config.yaml
n_layer: 14
d_model: 256
n_head: 8
n_kv_head: 8
head_dim: 32
d_mlp: 1024
vocab_size: 8192
activation: "squared_relu"
norm: "rmsnorm"
norm_place: "pre"
norm_eps: 1e-05
positions: "rope"
rope_base: 1020.0
rope_fraction: 0.5
qk_norm: true
attn_scale: 0.27
bias: "none"
tie_embeddings: "early"
parallel_block: false
extras: ["some layers without positions", "local attention windows", "paired heads", "gated attention", "value embeddings", "skips across layers", "capped logits"]
init: "trunc"
init_std_qkv: 0.0275
init_std_o: 0.00519
init_std_up: 0.0275
init_std_down: 0.0026
optimizer: "adamw"
lr: 0.00309
beta1: 0.95
beta2: 0.99
weight_decay: 0.079
lr_head: 0.015
grad_clip: 1.0
warmup_steps: 539
schedule: "wsd"
decay_fraction: 0.745
decay_shape: "sqrt"
final_lr_fraction: 0.0
batch_tokens: [65536, 131072]
seq_len: 768
doc_mask: true
train_tokens: 428300000
steps: 4592
dataset: "wikipedia_en"
Each number is 128 + 32 x the weight over its row's rms, rounded and kept within 0 to 255. Layers, rows and columns count from 0. Numbers have three digits each. The size before them is the row's rms in percent of the matrix's.

# layer 6 attention key, 256x256, rms 0.114, rows 33-95, columns 0-63
098:090102105163151118079158145173120127122142087152134118138104156174120137115133104125101097159062127166139107165105101120116094130128098158094106148061144206117167166136109133163150050170119170
088:141151121095113106142102134181161145156132101136099120118126175124115127124087132135194105154093119176131092107123132130110172095113077099111069132112160151084055142111165084172131109147077106
088:119124116053128148148152105113095105144155152110074152119150105157131122145113170164110122147155101146124154176160103054151107166121152137178172094120090133118111023087107043133145081177089003
095:157132104069075111136153132089160127092115149085144169121093197093096112149145099113125156157156101093176111116081170112105140114171176156111055076137091169145193127161150214096107181123120141
090:129151097120175120129138098126131130108171151142072128173158129069105130131133126135096182175087117111128146118056088168159163124079116151169147135140116105099124122170155166082136124126155209
111:103068179130096202135126125150110088214161118131134117109152089145081170170127165159133125134117145176113148150137188148120117116183091094094120089113151153103148082137112149136097132134105121
100:144149141070137153140169035092136096101092123107131144136143143084109158097147151180142143114163080120151056121090138107131126165147160107170095092138129114145190126099146164084101145111085096
104:161122095139070103121102191144158156070139184192114141099079075154149089116143077107077124098102098105145132121113060116140084101132154175134181164096152099105155139126119103180123167107109124
098:108086162167165167139163089169117125196188091154146139060186110196142154105131177151137068067099174182139122116115120138110147126136079130138161117102101131122129080094122125122142092088107162
084:082136180106189156155178026128098102176153096105128093069157139123152185136145135174167107093132135166131109095116150137133141147146125132122075102131128137145137118086160174068109123109060086
146:162106071142155099125109154133148152101145145173111136140140129194172086083123084117134158105126158117178127103137063080079131147079132148149200163113107115126133156126125129146164080135179169
107:141146184109154083120156104123127142173144126113109088117143109129116166148143108168120104070101103100094104112116112178110160132135109109142112111152156132140161136134104149048119131096045105
102:201133172120138093131169078137154145165130134144120112114158153123074143123152098143170142104110113159147143146128100142141141116118093144132167105120132134111137086062170165074140163123097109
084:172143073115064130117073176083121122105125139109191130132087104099147096155092134032095156198154132085186152139102167112142097108075164105140132155147136131135106127175102093204156149173215180
104:097083157114179127140134036145121140190210113129145120032152113143142182147153121135139125115126163158118117111101153120114186136152155084132165102145150128156156115134129129034096096084036117
117:150095163138144071091124076157116155185127140157132026158076114142094174132130099138132130139092162187118110127128153153115116138163086092139086086065245136084147144146154134131119118119057158
115:168136112106101145128106179124150110105093150107140169122104130055121099174171107111103087145158092056204186140107086157159108058050160100139126104189107084094143101133119090157147171147161139
093:104144150159137113151153149116147128136109090052124109134129180142181071120172165135169104185092145184064115113119157112063145175141168123132022153159082130157130148135101147097112106177133076
083:178111069092060098084100166095111146096107170128145146097076110120134140137132079072060166175160076043159122168125143100159141109099156084111188104132136120111135122167105156140173134171168162
099:107113098110099124173151148113126136115127131096172166119167128115142123148129132066124163126180137137134120133198141145121175126109192173103130127087100172159142089069136141178141161140112077
099:111131158119138097139140145112119135143103149065147189089152117174120160076112100216092066094155112129155119162212075125078154119096141095162210061125165176179143119085184114120115122134062073
091:191147079106074092121092118156131143115081141129152167118088147079088141103125088075093148136111111107149116148119132079142160100116101095092160061102153130103148110136174177155146125177176194
104:104081092135130165101132171093103086085153106110126137189148129152185108109102156074111124096080142068142130111089139103130120145104097069123094188162119140103125138096079089154146120123186173
094:179137067146052101084082182137113153058101177152125078170105122111090144152101118057063179136127097098114140191111150115140100104117119153126132167154124123147158136130075111147123178139146118
109:078107150143160185186184117087107100084179132101093144108198130177219080123137192104181114150148191159140134094192128128119119151148177156152074156122115135171107106083146093172096143099109054
102:161139090109087157116076134143125135138103195172151152142130114107086155126086124128091156100154105102185164158133123082188079120127115166113204109090127115142123092140164087184146169135129118
104:111107142141148105153110137151143119126166092111196132089163095094171133134142103139097091134100136129063061111141180119113155166168157093117109119083148158124135141103149078062106118101043153
102:110137150136164078135145106187137173212155136118119109120160112123085166108160089193145078116125117147054086134160121180089190108132094117147136105101136125132153149151127117057134083078054119
092:067098134168144159110162168103106119066116139120095149210182161163189096094110122130091109110119139100109138158178069155103098112070107181158097155149066150115140145070078087213152154126137118
092:139123122144108131140126126111117120101102119149142071113071163137080129126114108058153111173140125122186115152133133119104141075082074100123099154107158132114081085123097127175173139118217212
104:153126153104121154109135072193170119108125110159121096154091148056121150145125129137179191145131139193119172119113125104179095121176164171117126074080175150073159133122215198160118190184090147
092:143099139206190181163114080126148120194100121139097122092114103105130159131149196135120097130112148154101117121142125117115155126137106161117156197122157128121168175067117159133134147116138088
100:077140070088078178205150098093103068136166178110138152142121121163101129103110134113118158180187121126084139085166139213155126169132152115102148133084101127193113146134117076160133146129132167
105:180121106154159054137086159154145196118130100110135094115107142154056128115088124156151143106069155130207073131115098080126164137140107174093094165112160174039107159153114124101126091108172123
085:077086120169083148126139117155104112113147182140151101124148089096104125146159115084046136133157112138151151116119185103114086079133091057124114174134143109170158146069122106213168156119110151
083:165149092141209110150102167105182161164155107126111095167136171122113099117117138128211160126101136090119078147140086142133157114107138186077151164143100089055121131144155167056103135097125081
113:165114092129149093147143186132176185113164108118127093149147167167151073128128092144131176094101126115203136113094123084149155158110134192121073201086130121028130131140180099088122118186143087
083:140136137121048114087122096158109170157138133064126198165056150116173162137097124121120113154179124147128199139080119127150085152132154105114098080112140134141058163161122095182180148182147167
124:078147144164159161104111045121074089139071125090174114115095089071102233137109176115108073107136131147080120175141138115108113101138128079159175090164126141191127114123074170146138126095136176
095:129165210137099147106090085110154149091083090046144150136084139128043174117071138134129076159176128156034154147085138102154109121109163131122153090142133129161077154123110124116164111134133139
114:054137122161163168112121066105058084126091125113177098097084100081105214129114186127103123134121127139093123166132167117124111123146129107143141126135118159138138110145076162146145124096161188
147:107116125115108146176140193118173127106158130158099147134180175181153029116174113135151136130106122162126110076181097107127116117166133184153110148105120083110136103115182112082076116095067099
086:174174090118134096118145140172158159138170161091119173144150164124227061124164112098130136171152133113155154135110105129094152140110191148149138137078171132100170151074149116103105115170152088
088:104145148149163154092154104123130115097120133176126015090195116130082179156108135139157078121101149133108110156104115110140183144138150140179114139067171131116198096111140175136122142119193138
114:133152093130175165158183129134087114115176157185124121089228148131167084125161165128157129125125129106123077111201079130130147174162162144164148169085130106147201084048161135111101119125127124
085:149153119067076131152122195092117138152181122100134123185098140111100083156098128131102141168179134053169189126091131097138117145075203123067151147149117127103132195105139128125116126138168097
100:121129137145125056051131106177111169075129122156127162086108087111125170151184127123105119102082102135143086101121196111121123112145057119155134118142164142140157104123143093177130154151124103
105:134150120145140097103103171138167187149144116180093066161074116129091140179062118155142115097123157085131146122070110089126182160164112153122113131173153077067093075215134157069138110170138190
095:125111097083143076122129140149110135142126126148123166119130128095208100124119127113108154090148108028198124108139079127110086149118152060069145171148114160202098128163102131135117152214139140
078:101119111086081054084119173146115144142121125107123168181113126110076133145126127113081147098177098071191142104114102173138109109107126084096166076180088105156160147117164104146136155160124086
093:068106143153127069138135196149127142128131149151101171123156067124151070114156152164124142132111175147095175090148058109148096140123150166052087190117119115151080082150128132111136109195133145
087:124127127106148136099102151113130144173151122101146126166078158109137118178058120103060129163126144107161193188027136119156157131064128125121135163138122138095083132190093137098137114128126121
107:120111033116171146094090176111097109183163102133132139143128127121134125117101139096085195166130161147099140123135112135149119199066160115121124197133087097062088104176109071122138069136124166
102:164148154145170139131169068133149133152104101156124110107116091143216115166068145117132021101106105068146102133127134093113126095147168109149134201120154182137137131073085144139121115164177144
086:140138144100061058133121195110192163140111121121109197167096097109129088106145116135124189144157125103142176068158098122142079162115130109063119158167092116132074119183140084137184169230137115
106:136121080090136180120115131121114073163129113092129190147176196104075168126101110051100126127138135062190110147102092144141160151086131148161120104132103129107129116135133134140118099131126147
093:100137138105072118145120181122146166119142148149128119156123113121078067148176179121137133168172117143098182144128133111156153103151157167117128056125134116163170169085200120068140154071105067
090:149130118124087146174147101135154108150123108140131097127191100121097135093137177133177090137128124080107078117180073104138100116167133147099148120113119132182147164018132155141125151149173102
095:165092096148127158096080119128125134194123118177129096127144100145092159150090160080126132151073111120134097116140159177204202120120089139151141096100155110075172188090135102135112079079138144
092:165089143091053103107107225095133155163155096080134161209075161109059121146105099122099163154144101066174172127079144150162138145088133124054128110182114139112066202173135104115148145165135099
090:075120093192213196153142037153083076129107125136158091062182113141164163089135161139127074100080150174089057162142119119116142134170110152196145157092122134125164092087098165137111095082111163
086:142154131140120103164123054140130123129070116111176080114147181079094171098161118159180134115180096152116090192125150163073133100194083119162129070121141146157156205101127167148123175118138122
088:081131135178185107115156105140058143087124137134158035087132143123151133135149126194149102105137153206106105183159116109087135116175094104164124115109165092120135113086137156158103143075147163
# layer 6 attention query, 256x256, rms 0.117, rows 34-95, columns 0-63
080:070087097150129142129128114087097115079127099126143147101116085147179151143122222129097192157034104128160138105117100064113117146133161146130115153168145128132086127195141146122088123127099156
082:106155134125119094174103089132105130127116143154147140128070171078102194157131081125167150105116159150121102117133156171146121120115075146128142131106091149100092169146145133118152140135075182
087:162165144132135122091096128073155141132142112124137093120141072175149172125130150114154089060125123162095096143113160123204011092110079124147169126141159090129167134117056130150136121086055106
096:132089076133103138085091161164176125118112140143074149110126147165156109081167100167070131148117161111100131135098086084143120081123133143119126156133134139088092155107133146142144138132196117
127:115147204140097129159228125144119089125167146142196116135100122062088152129108176121140112188108098135229129068113159187106075118158121120148130107141106164149094112138076167141153115136140125
122:147127167138164171148131064090124120116127156141196100122154077102122109152054129140106132098157111115214102047175137168117103110142124109142167085119153119175166121096106088130135117066079113
094:092075082130152141094047139124133136132131081113108113094181097164148089102166092180147120073070154158118098133121097113156146137163089129069066181124157102101094107138120120124086145168115089
128:153113101103101116119085149058124182121129080099101150117097148147142166183145129142112095123113104093093175183105084077140139145141189059105096154183113091103124099191122127181126134170136161
114:102112136147092106138173142112105133082197144143120095134105132123110133151121191104131063131104087087182096089139150142124127111141137151169111124116110156146139170160079126143140145130082122
155:114091042162191196157053123171174099121151086179110087074155086153192092105134113144127100143099163126130097128117092107140138108177103131104161167107159121087147128113161124086078096109108127
104:180148140076089050097180089100126165131130141130147151167104161102062120149182155111171108161150139127085112101146147110145104109129152176186134125121152175141165170143164180177184132121095127
087:105097137168120134112167196106142129101168116135121076148155214130123108111144157086125102192083131161154122128136143122050160152080127227151092164083155159167104158123096125093114126131108131
087:046132136190157168156116188138114105110115134156097123134136079152184135129118132151100182148072129171166100119186124123139112072150122134084114169103177129100148130119104089121059123124166075
079:109118099105106080086136070124071142125195160104104186125132099110112173120158148108121102147131146082093119130146100097168090140150162073189098124111100158214162160191137134152126160157066160
089:201113144085114051120064102104122192137141172118162147097139164092128145091151082094179173114124139163092099124134091089131110115125151100145149131143158144134103187165141135135152077133149164
098:098165153129160148145161170121136114140116130126083157150129171140133109158127178148103144177111120115218127050185119159160152085129093177090127141127146123122135136092104075146106125123144045
097:222123143080106051035079111158165202177114073063154085163091128107060135183185093136156099109186158148106112174065167119161101097150106090165159107115141124119130150151181146124156102116130141
096:038085109230181175174162198161136092080143176178072115092161121137185069075098143116109153144057160162107096090190130140094137131128112177082137137081175142112131188126140105093082080110111101
092:077098141153112118118178143109092101147193079085134100147130149126129144149126121143097115136070154120140152138082168180104145125126146185091108133112155134120088152153105066098098116112121135
095:161097089150151107133146138142131123111133131152086098134123148079134156143131116094078078143105183075170120180118127081080129137141159139209147143084135116138143128153105079131128058102091115
105:071139128182165156178157231171112105108137180174051088103211104130194058068097105109092156154123147096085094152214099108065120146128095160132169153090107129158105163123099101109088120160138149
094:130184144108137120152118087147137160131098142165143169079121113135176143169113107166138164068123070129115177112141119112167116074121146122039126158152091081078115089139088089151141161157130064
105:116130141166133207160175169162173091163098146151159097136140086132107050094176136160201121179124114187102123106145168157098145140107072138122123108102152151131105124079165185090125105119160086
103:166103124137091109092095106109106164110130073065137106134077128108112223160128139108092132122085121141179169192032106128141117081165159117129087156173127093101148096175104118125116139114120151
095:027124111180155218222189148098108018097099151184119122111169083164196113037084130126103151156132117140151146093202109150098171141099106160101098156128124124143108107082079114146080158131189140
099:141137129133137100069110085156090140129200107069116109116161138124125145132135097137116114073140135156128123107098150112106138143098124074194123142087131163159128124159130093131077145124129139
086:203137123070112072085152073132134153145172119131144144153143134106092126149144100094152059159194158100075127122114131113096127093113135118202147100119128180148135149109169144164192121126105161
096:221163134112151142108125096159160194196143072132178118125114113129126157187120098154128114130119102134191169147077153149135148074136129156083143115156119112052126093103143150118157105104090093
091:089119152153129155152119213114132119105150181095081133118135139163143119122113146131121157144070095111142142139156087112133130132119138080106106141111088082139127078178068096110085183180134081
103:141142177115133130117102156078108156198120097108161117146144129117132124129127145119152156132129103162132142158137135195102123108154131137097176068173101094168093175094143151069132127085173193
096:100116124124155149167098122141113074118140114068128099109140066124111146103110153182118122125163113123118073147112192108107084163092140068152115141170125122093080087160195106136151135149123142
096:074136160160169173127112161140140093126124086123118125121090159116154136145120128153156133113139136115154068058113121140087129149141097079154138222107135188161135165103222127114101160138123142
114:141118168110074085076189180126153196167124176115145138179112139151177071130129081094125090161155113096136193180163079095125179112165161188097117103090101082110137128120097132123152119149163113
119:159126102110135137160119103100072096118134155135167111131199124103046165147122208155131092212159093119162123141137201087189145148111163106159136087134146098127122092139117138145127130114106169
116:151113091133164105157005065141119162121076058132072097087116154159165192138161086171138121068106163202082054109113152103083102151174105084102105157117161182122140169149121106131100093082115133
131:115129140145096108094143157139183194125088150103044160136085120162201111110150078105141132057122148155096159144160079148093123081129107156105111144124125154157143175080143127154136131144150078
111:096122105127103138075162160135118138127093142132096201144063118190174117113129098080123107100123126083122141155156104133154134128079107147120140128137107150175141155100145124169151138158152108
130:120118142064107118095189138109079090136148163062196145149102152087095169147106159112098190178152086073174178133097165196152101140083132115127123093172092108143116066156090126119142179134125150
121:191142136067076046025146112100125175141071157089059210130075132130115172142134113081091147109146094105123135139079138136128102149135112121121084112140100140146118153129138140128152146188143132
117:123131141062091123084174151082089079124119156072179146127100164099122167152084155086104191117101090102172161177092172181127100102089158117110098116181106109129100085158080143123151179141162112
124:120114123197150157200115141186187135119185097123099077108184121128117069079178134154142086179129162173158119078101137101083163137137121159173125182087151114112135129126136102107117116113118121
109:091105121182181121123119115166142166082131086159165082098142079146167103090135083153160045099092157150144094115143078115154159117141104102108109144103154119152150141105114136119077118125106135
093:146102111073084082068108074073101175160102153020147069116096163130098152170102070138139178076149159137083085145100149096060116144127131130074085071163124147088108096188120192115104121160176123
086:131096125142156161161154167089141147095128103072138047165179122138136064120128085161162129145123170104150128104138150068080192109091130153097154178173186124134084092144120123126110121133144114
077:241107167155139138160107186133137143094108105121068143163176140130131096105118118128097121143132191136180164080159089118135177062103110074122149134125159147192093134094140153113157086082102101
083:151132165122126147166160132130135094169169172122163138143160097145155117115120124144174133094091043097095112160169124156097129173119144138142135104136105101028132119120118146125143157125116139
093:156152106132080113157094058109100133142044141127141146093116153148143164137155109106127166102143165159109116164155179136135066108176160121086168100111178191085106118154144202153151134121158135
095:091129124145176224188143170088105063092151086191114137124158110146186091135096157128116115165124116112157152126236020091193164079108119147138169135117145189125122143094179134156108088103090122
079:179088160130144171182209169156146094103186160131104175167161101193184105165149147162157159169071108075159143101204098107131173147119134156132174107125161123131094100106110126110193185107098177
075:137115150136114163137114088087134140098168094116122161136093129154180137133166129075140110154124049089166133161131112148116089154125154125125055114153113158037122152147160175140136155194108115
073:152148108151154111113065127190109132145097097134105133120115115119121176151140097123086092114137155157121099095107153145187094089156078061077129066083135147152145167116120130103141093126102174
081:176102111130129180118155131160154110133142094128152122140130137120118137164119040126137113096140131129100114128056197098190164124170127155122135145127156181161162093128160138090118141134091201
082:025139123137119109071130126087045143078125151125150141086094189088134115108142144055076118082132179181093138164220092112165118086109106094132134129102113185138152175114149126188088047082121126
093:151109092142155222192179172088174041107185122194110181149164129139137088127125131140165135184139093089119172124155103107128162168148167143158134106114113137109164175093191156111152157140089138
083:133107098104145135143120106158121120160101119164131063107160089087125133182123133152124161130116215142121133142102089114179130101139117097085176138133139066178144052089091138085121149144097191
100:205115127136127115147119123159169143114149156081033136147153091164106091134146122137126134199087130101197138108142136121061169148086110137167134128118139089121090113109105103169165182119144111
076:093106146107120117142132132095124157109056117120151113117103207086126102131097186126129169151080155131132189130171091111109198115103148142114172174124137104128143092128097148138126139101140114
086:148092124098118122108149115182130135180116142097148094104125174108081143181128093146177131102075201138117111149095176082079165163137107121111159136119174111119142153107075147115109179112145136
073:199154133145164123165108154180151116147091077177046142132162138127118148162131162172121128165147155106143130094145087137151089147177089097108154095102133109145093132116102146096187109138070107
080:042114110118109086041133073118078167102104108089222128124038142095124168137114123105135115044116109165100108167078176165172085137136100126094104142155122148134150112155087101141102125135156166
088:046153127111148073132093137150123141133059122165118159116094128118099133084065168197111120104113112151122133136150078170125123121091122124147173134118096093121095104141068075139121118116148077
078:080129142134088069106095138104115172129091146058176129164084158157128153064125088137138104061152084155095114142088211173089093100130123146136118136147118148109063103224099131123150063126174089
# layer 6 attention value, 256x256, rms 0.0964, rows 32-76, columns 0-63
107:135153131126125158144145197125130103136192105125084090081127168138108137126116204110136151067025132122178167041151080124112102184124169096125152139136087107157167089110065149111089118143121115
103:099071119168124087148152138166134134084180113113128131088124066137074110161168137072191101125173135169086187102106127109092104081144115080104084145137119124125171114177167122124070090157153109
098:136154143117137158121075131126125152122132130165095082064146108125106117152080153132126180116163116113135103075129148015159148169167164140166083199088153102088073145113085113096106132136124149
085:096095145136149103144166092144101109135193110166142115154174095106116120122177119182186064121139167169058158179117151120118157057150122112154100162140153204104095116116163130115135114132096177
117:129107166140117153162150167121139123139140164108103090118096181126142135099117167074093146123071156094150162067166083102131092153099142161120164050143056136152193137147083166128131160121087172
081:170145085095128149117097136099124084131075186158127099103146140116067128128176156153143208138142089147094125106116109087140105221129146101133137204106133116153153147150083138132083104168185139
101:150173106132139075134119129144138148114119167157133167154108046116121157075135140132142127116109071143142097157148149124087142043122095099151144162117135164165138109128117132124137117180166070
098:068150180147126108169139044102113155058152109106096152123132108120138100112127138151101142152205119092136033102158149062145126097152138183123098119112125154110121143129158119138055095087138149
090:098092130130139115125186121139112114144160060139153129164155147108139143143134140141169072119103152169090141175112130197094139135154121101141125097143121134136096097117165145098238098168121215
102:127158087131125137116163142150110114184116171105131074100110146143138137108099156118125087127065121135149127123146122191103108173146127134132166087152051100207151132138083143125112157172113116
109:156134113126131170099129180152136126180098110191146096154149170124139148113096160142141117111138140160111182148138103112160137173110126117146165113107199141141071118128081166102201161121158185
080:094091133169124107081137160169095177137173083127150116134161086112132124145139103128094035123123176123084149161123162119128157051137119118105105124148160148123106148132163097130112091104097159
109:151163166119122120108059082131103124087124140093111149105149055118146123142113095148151150165255108104095087159105140123144163095135129139143111203127177124108033149068103099136119129099149134
119:115066203163120089165136123139147146162179133099105165188109095129136138097118133084110075116094159123143156113155135160080104151063131139088119064172067123204161164083126144139142136139113107
104:127136088165159140115121087136161120083147090054122108135135109146133106100150108167186049221188090121127142154056141147119150062143129083170154157152186166074070116180189144152183144189163131
101:087132129132107102101131168149148144128077087141168170166085131125126162177118113039145108103110149145069144196097125115122121130123102136100099122114130115123162136108186109104134116089113076
109:134124156161131084149148163157146159181147153094178151134100132104107119106102137047127074149073134163120086130151123216057129101097112106124149036129086133203151088158147122121150085115126151
094:204153059146147115138095124120133131150125113135122118135153129138109138122132114163152164138178094105172070111124123070131133117112126126150170209114182182114087071155145137091178136180155088
090:091093139144148161172182075084115094101168104132115098110205152136142103129165139222165137158150128114142129098150128114124138135153143138142088152123117140090061112143173154120105147135157170
082:171164089099124165092095166128143130161040169146162119132078136139157136105101106118058129130059117120136145202125158145174098147109109146137153120090157074124123151142075111149191189091112118
107:181146138164129071146067140135137177127146125108128157112131080141096121105088124108118131130182101096233066067183134096089146106064128146123138124126152172175085109103156112128117118133186079
099:151140114133147167163162134101131110157141141159093118184157250173123129108130122158111174129072136124200090080155092094117129203085127158110160108122099185145183105116145176110177151134133098
118:138113159158141139139154169129149135132206097174089123187122145168105120087124129142118097102091128095198164055178132120086142147063098113125143102162105176143140111140144165132166101136151148
094:157112115113131156182153110090159123186088151140171119120126188121127132124139132144134169143079146125167140140159095168141081183115146143126173085127073052121160106155102141148169194127142165
094:073097170116132140149170089129140102111169111095126114130140145114177129149140141119150077105102161159075174150110121205127121142186150106142114124130097127117090128109140146152095146093067114
100:120147101126098121112104141152110122104088096129117158131137084088110130176135155152193178083152136146086153139083125066130136119172119152126082186122167107096129134114125113084086110168100113
107:133115112149135140125107133156130128140094089135113100096159129093127133094167149124132094183114126097076167126109132050145081075123107135103124097111198134110119175138101185104127179159182152
084:171152100127131165184134104095147086111119189147093118088095177133136146111151151125129179169107087112163115091134087112133080173122156114127190155115126126141180132164111192113147179156184128
089:067109161139130146155110124140086112144143098125128124126180093093121113144114150166117070095138160139096134136138144099149149070155137151130115117140139143103084116136138086117048096088074189
095:171121090140119109094111207157128118181146113154116114173086118132096177112183153075147128147099103195096152133102145085056141149096079063153136161095180165152142112090120146102182111156167106
081:082113144164148089141211091146124139132148094111142129171106098097149130099118125110158093091102165132149148122133117217072118098092071143119131079194085161171140125113149144154169107116149178
106:124088138187140114170122083111137118096204113131113093123140109129157120120182109131145100149104112071144122156113135053127104088140184129177120152118095140038131112137185139118141145137094096
100:159091138136124147122156167106130151183117127140158070162148141131130141164100098210153149123174145124145143159137118079187182142129107097042178113143091106192151138132127168112175173102120074
103:144125187054153125142159098100101106170120156115106071160111142143168149129112102128135151055112113184094122126114110082071160117125128121178158142106167071122121100119090111147135078075207103
083:098130099076140123136102086126150153058144128171139142132154122079126075071144118125143162139065149125138105131123136185101138149122135179214106102120171119151071123112169119119091191181087153
090:194081138171114137135149179151129174157102171126119137155122100111126142128116091151137158170178155128111121163157119100202143187129089114008137133149058121195172141150157146144166141141095124
105:088143142122109144171141134078130081142132140093102081067133155143151131156110157074164083081144096179089172086117132174087140074117102092162079120104201116100138146150107135125112077094187124
086:189142140132105141128178187144138155171095149097188155142178112110099107123100106123117163159202154144182133131144082154157131076115130142035133067122073085198168089125150135139188121106125078
107:148135194122152136158135077099126132121107125146061130152107171136135153138120151103149120136113160098150175149115148088123179128156196137199130102126173157118101098111158145105144111194062208
115:123065221067154085128182137061112109124109131106148125173155178120153122123095081161191152102128176132143076122140118153103158157117116159102115124100136118090159069121097109158154170099129111
090:089145129177160151078086118106128110094120094120166087174137144132110116136168134119123086082083059160197149122120103136119176148090107150129142080127125240157126137113182163171160147106089130
099:200150172119164126138122120129140163156125097100138051130147116152110152143104101111127128118133098135081114143127138064152174110145058112086182118120138168147133142105118130133152115134125153
106:098097167076139101111148137065119136099107141169148092142146193136114130143120129169184131064070138151185110085127121157119126160112153158113083120126113114083209070135146108146162176121110112
094:140115096116113158108094166202128146108104171131135172159129092091117107090110117131119170122182206116128128192143117132161099134160170169113159146101129096152114111081124109138131167117118155
110:139164102148148100136083108153135119073153145093122123123114069128173093070139139052091127085083080158126102107131119145056112095109110126194098144117148093099113179117087105127113074139204161
# layer 6 attention output (transposed), 256x256, rms 0.103, rows 32-75, columns 0-63
104:145131147140124158114118177116090136124094185122150124092093096106155113068116104146185111107195057145090165118141109139099153164147096148120102102174037145124120115169084164159174180116158133
102:142137121135098151115160174145130100105106105156114138124155167130140121076150116177076156109181068124162135151128069144073156074087132165149107210151151090076139134091088125167150135098119079
095:142132153149116160108141144143123082113145149136118091112140148108118153085083134130114108165168153135172154178146149161089122086095224132095126104143142143143133147119107147159130109149164086
089:098094146203120176135234159144145116121130118127079126111128148126176129094097149137072107153116141126158118104201053147099134129093163163121139140071167137109126140134120121088180155083096093
117:101095121112113123107096151122116143108071196110166127109125078131148088116123111142208106091166065174092145105117100145127116193114082093171125120146035121151106105134070155118143184105141118
087:190121162119159115143059083106133125086183157129129185102129157144115067148075131050097144134141086130128120145130162106144167083145124114122113101203055097134144140130131081168098093123161087
100:162138149130140103089123120117141144164186094163139171217114201118124116086176117154092154139160111067137190164138105162142149122139138162116095131190142090113171145120132085187103073102112152
091:179078204151101140097193086122124124130151153117148136122084167088191124138103160109086145122117126136137106156122062154107126119118155132130195161165207149141116119113136115141111142140115185
094:083120121170135118154217170126150121148118114122094122117112117133089098108122189147107116128115124122143077071166132130170104116130105182136130122077152145101109128139141142086144139183122127
104:161146137130189123142094145133143130150170119098142153169097066160081065113144151157188158085167081142130101152147133109156126171203078132166128072185104151079104121166093162172112095115094118
102:057149063124120143163113177155142083128129160079129120106126110128080137133133112106151079151115147147139114088146146151163110133102116147157126090132088106063139121112132128115147136155117077
086:048099110171099179174228157171218076128108091158104111123143158132154140094191133162136151185118156144182126131156069134109127141095161146141145166068206141088110114112089143090148171110116105
110:142118171133113128135132094148141131122177096155136148157114168127117169164158117117079111149094185110143133136123147113104141090078204143085121141114209126102141175090167132119144105146103138
116:117109099111125119126146141110101156101037129187119148141149092102139141087156087170157122088147108104066145118126093173089133191135069142163085150090086143110111163136081161130135153066104108
100:124160075089106173153096157145165103115203114099135096134111145139126112141145151121131101104131116132187133072100110138136133071120166138162078149111147105112160109122143096142133131138145159
098:084121088096080115133177143111136092146092080177103088143188146144060135142142092151065134122100140098145117162108191141137101106096113100125141199114170137051143116110140137067097071155121122
111:100125107122171078110175147135126133143125102151147157189099143110118111133169114159142160078176059113151135136121107168155125178145086162156090154140104147116086125108086138134112144140114083
097:153211155162179146132115112129171094137145094100152136204077158104133158143118137084114129123150103105173170133095127154151125080111187162086078129152115085147129137128143089205108139155177186
089:143100171188122167134200127090089139109137191080105106045075124116195118150034182076107095104114106172102110122173075132102112101140152143157151139079108146189129127159129134114167162131147143
083:113140060060141101128034108141133126158154129124170108161159114171037112166151115103169124151095160132124148136104198110184113138141108061128108094115085129159134063152120118093083081146135136
106:125173133124153132117116131141154111144105098152175169209103166079154182141205088148146153108184127102133188156107083195099145121117143197116066165161142102107137175094099138194099146141130149
103:121136141146174129121098134107155143118071172056120121147106069098151118137071135100149127086154091111085133121134129136185084154156091141112136061185061109163124128168133107181104176152119167
117:090154091104098164121148140110132100111050164130114151117158114084172129077130094128201123128153133122101200086145064196122135151119098161149089130144058120148140124099079128154131196114140112
095:151113090093183056117032132127075168126105168098161121126127075159123100177096142083167111088153087160086091130094131103156096159187061101163112080104028130170090134179117114112131129142153127
096:108101121148094154114193164100026149121117144118099071071115097159143134135090152140132086108107116162108111116167110135088128143111110119132156140047130173142123128166108179055204135095120113
100:126087177172103141133156127146171126147151100168115129123151143132121118101121135166067120149110151129163134140135170107122136074131184162123162163136198114085149126101187138127136072145141158
101:072054068102090161129103151199215111085132162162148094147120162130124122128115102121131124186145124127176174087127126152117137129122123092200143107139126066122182113098135093134118139097106110
089:197151137083147104089026110092073161121162174097122138122108121131119107113069107075127100091151061122090127115091157113171127113148086086154104065194025095163156132119152088167132115121134146
087:092073173208105160164252120135148105133141143126132106088128142137186122114118143127127128162102169174135134147180071142081148162117171147146165159053177179113111128128099159078184161109124093
095:097162091131150117148132142136172104115097089171098160160173196143085154106121102108079139119138102068115176123138162141159127089124098151106038155141054096118155117100108085142101125123136125
090:100110101121112100124162140124132165119099134137098173112149107153148119096150163161139126110130128127098092059151124138126133148157069182183145145083159132120116128124126169089123163174109120
104:127115106136098154095120153091131134129109110123134096200118104175129140131117158149108126116160076110149179131111062142093129123136168103120109123093156113132163121166116131152106131110129196
097:160098111151115141132086120114150130153129105111116076174159138061089104109139086144162166112150134130176101152096160160076159080134092118121143139124108120127112140198153141070108147103158129
101:100108165142137126100131149128185091191125120175079155114143096086136130137111164186094186092138112023167133099191199117137099114093144093156154092170105094172074116087065151154118137186115087
079:143168213127146079080131113132156168101148173103145158034090108187166090102078143124093050111158178094132089114140090153091163107089158169155158144114124147151141138128129150200105129130121107
090:184119100138115123175093107118068165098152121080138068174136189111130141111178084089131203128139125181119122122068179143134114119158110149142117148127152159134169145207200122101125123104172150
086:063107079147091196156179143153169050155126111102113094077149071122166153106121151157105147176067119139135157124142112099164082123158136082128167111187148147128094081079061144125149109170056179
083:139126177122099074127129125125123157144110120073115039153141128104158125126117116105163195123165113162122161146116145133066120123104101139145092154135138126142102120164173135109130160147127145
099:095110160120166169123122087138097143112176092102148125101058141146139150154114101155082031089093128153088097107126150143136117137161166146136135131119098154137133112139120108122121142074121110
109:114137149127108123131164148092133104151148144117108174129143113086156137141051138173054144054159122046174088133154118121125128101123096139165124157125100126157080137081128218105150171129131070
086:148125168164098120101155115130152144113164096131161117129156109147118135148116122116189114176139167182146125135081112165105158080064117130076097145101167120089088120124159121067142119125129158
092:177075166123136136115061090127127150155151088118087111147159150095113166150128160161158156134163102162177144100111181115125090102136140114099107136165148082143007166114116105126116177150094104
106:084129140138104105096178127087176128141134128134163176120133103099154112108075115183088092092110144072102048131114088110135145070158109141142164137087084147125108126096114187093141137107135096
090:182166179144167076159122130122095196057101156078155157117059148146165102097159066112066132072144110093135095125164142157112139119128109176199123150112121137158190142143182145152152118137190106